Weights of a small GPT-style language model, trained from scratch on English Wikipedia: 4 heads of 128.
Each number is 128 + 24 x the weight over its row's rms, rounded and kept within 0 to 255. Layers, rows and columns count from 0. Numbers have three digits each. The size before them is the row's rms in percent of the matrix's.

# layer 3 MLP down (transposed), 3072x768, rms 0.0183, rows 751-765, columns 0-95
097:127129158109098116121128131113128119147139135139128189121156140069124061129133142113116117145106140115049099136158158083137178091124125152091141104093117175110093165183120138100108109148115038154153167113154108159154142125093125130114154155151121141096120137116150128155128126102119112115
097:113165123098095064099105125091076121097111080125127060147134121138107156088152185124158137120135139161151160127083135127114150121129130154110173110095122185156095146115123161083092121116134111125118105096110127144137115117114124111129106187082097136148191141113105138126126082115158160151
093:128103115165148124119113102125095109103184126114114115137123136107148088144123116160144132116144172123154125167129108128134134080088110118102122141111224146143129132135145141149123132108146125122134117127151161167119154112099123148092124141095117115157140125145097141139178133114116104086
110:168122178094111098148113108151111088117121126125137105087103136121127083109098139116086132130128124141110115195122118151127144124098167175090117138128129104146139096154119165097158155158181136119119143136133131120137171171089104134158140104113125130098143139137164134120141157146121102149
123:108125078149113111109119132116103144115119098126125150130124129133123145130143080069103090133118163119091141134128132158141167095138154109143117118140137137168108088139104099131114129090083148125134103158135132115112120178113166116095133121121145153078152110095080150155109121128118128159
094:078101176127170139115091136120136095135149127135128095147128127088131124123118155175128122136129095149150145127134094175174123158135083107095098124112159134146153103112151094136139144103139127145137169119176085148138095147130136104131136072154102146135161145138135117123093076124159150146
114:129144128127137131110124123098120145126117123095103110141116118136072117112162095131144130146097108133116142108132121137086130086114126092173140107126151118125115069095095113139107110146132120137155116127100153115142161160117114110143113127144137123151139077111122154126117137133137107112
108:135160136137137134148159140102099135097136125125128174157108132126164089138159155086163095127114157162136121153125128124108148091179164203191138149130155119175088092133158131160122128125156128112131124123175125094158068143136105133102150141163149117073117128111160114156145122118159133123
105:141085089147164129080127111112130112130104135053098138072116143098130148141126104150124154120133123124104140137144127159128143141125126136102103159126145099148159111159132133111123112141093125138121116110103106134113157192138116131108137147170117125065134114137133136149159145137150186117
098:144133106089117146078134132131156105150086132114164114113124136134116110120141154107183144134097169159126136143102175110102102087128104101146111151125103147133090094121144110120169129157152145148085128118152155143127109107131142169091142156160136121141121130082137132103123129124118136167
109:112188108155121065144142102179122172105120130119126084122160124106074125126147113102116155159092132098142099138176111138117146133073153133110127104138147131133160112141133108113158170112102117107163141118156124167113084105108154135102083096115126131154134111143145151101129167118093134124
108:104156133121103115101149158149168125109129151094136141135094139159114155110118122173144123148107133111131127125136154125154100131147114127124115151132158110111085116147138115164167129118167170118110090129124124153101138078126126139115093152180139129110143061122157154086106138127154147170
090:128152117143106099127127091095138130141127081135093121122128133150130135154138129178170162119143160122141084118149125137121138109132077131169126122148134124148100134169120120103111132115136113156127119126133126126081139140119121143140169140096127131136109142136189111160158160149127105093
109:103143193131152118161131141134101145163111162154141144144123134134135170144139099116148114106117103124124122141172169138144139148122157149158070085133115121147174100160112138144087119151165108117128109092092093134128174123124107159131105148143108148147088159176191152126130096112109143143
110:081113142137123103127119155153115101149155144097084131128136115181109131121095064130139150162179134122169131128122094139114132130130153103144139100133110154107110116125146119145115143145130140144151172135121097146124143107172137121124102085113088138139095143102141125111136165103133103150
# layer 3 MLP up, 3072x768, rms 0.0223, rows 752-765, columns 0-95
096:141094112111144145156156143125095158128174093155159080111193133123141115181103109157130100116139092144145116088140127112184114131150134106156155111162103130069101076105101120118121105150155149126096126128140124117115141146148136108145173126119144140131137112140140133138119114130152139141
097:123115125145110135136130139125099122076130105121115165067086171142135120123109134138117144148142055101150086160095095121133119125141135149191083119104117119103141130124102131134096114126144092130089117136117139135174104132152120121142127097144130168119138126081120140110107113144137130122
103:118118144148128159135104141162129142131118113144124139095096128129162189109118103074126128103121079090163132120101134162151130139128126151099092158116113109098105128141136147087141123169127115101118117131170118143105148167109154140132178125087142178142147127128149127100141087122133134102
110:136139126123139156142139126163098133135152151142117137057125158104148150141151087148071094172107115120088121173143132167167145094119096071173153102114134153124160110092163139059105134112140121153088123135114110151132114109110170131159132151096148115152133129133147124138124166111096114103
099:144124081072113126113190113143111133160120125095122176102134132110130134134109141066119117100134177120150135141091121149140108103093154148137126160062125114123154134147132113145110102189179147140107119154131128119112100167160130107128158161099133133146114135135091131150127114116174126135
108:121120137124134117162160104146151117112079140107129094125124109129094140106118138137142125143126126100112135092117118116122134152104143111154144172122097113131146152133117120127132147118127127177158144137070098098074117141103129141139108181158113107088118107122145116131142111162138130091
103:140113089095119167111128125145135133103101170137120146142099116142109170089170110115116090122120161182111122112150103147112103109117084115133106153157126158151161121138069176112163129152148089095108147117179153134153144108133116170146139143153137140121143128111136138129148124152107131146
104:128152136128098153095142105126162117112180146115174138117131121151132096090126122158102114125154108088117148123160155158084136146123148154155113145114164130097137122113129122158148141144135129136133127165110114136091148141079147124134147156112132089134188085121110097135144147152118136119
098:122130101106133122190119122129137126141129138116112108109162101151158130131135147131149122110105115134189105134108111110120103160109147154152122128156143162083152122088104113154138129136178084105129110087152108157150125154152135123135112107110121115119125088136127157145143136133117124120
105:128117091107095123153166119144105132115136119140067146144128121142132131112156126136145129132146131134172134113129149147134134122147140158102141093122127130109062110141093092145117091114096092144141137146103115145103153105121141118140111108116118111147089114161158071103165127125128125136
103:096133090133123140123107138126142141166164158128114104130084127149117122143124117138154152125149114138188127139150116152116120127104132129163097148155106116120133107129126121110087096135168123095068116081144132125095144123139132135134105122112110143129099116129091138121120140123139104071
091:129179076125118167114137114158150108101148185108140137080178137109122161135139140106149127126113112110177118125144143203099131097118121141111108119133125129139115127134125140121171120092106111130206145122108108088109100137112187133110125137135124128152162053060111120110131106138174157120
104:124150100136114110129103051111116073111203096099133151126103125144174117103144123180092116087125085096100105156083123124128090092155128131112098097076116177107149089143108114095127142115107135129127128124149116177119132139140125118103176114133101115119159093126155093162152150164144131095
106:090102170113139143151139104144144160107125125115147124104094145129156128115158101086138119168138114125131094211152154146154095147119144116181169123125123170154111099102162125129095137144163104112139128096097125097119097153132082133119140136154129107122134117104126118159141127124160145154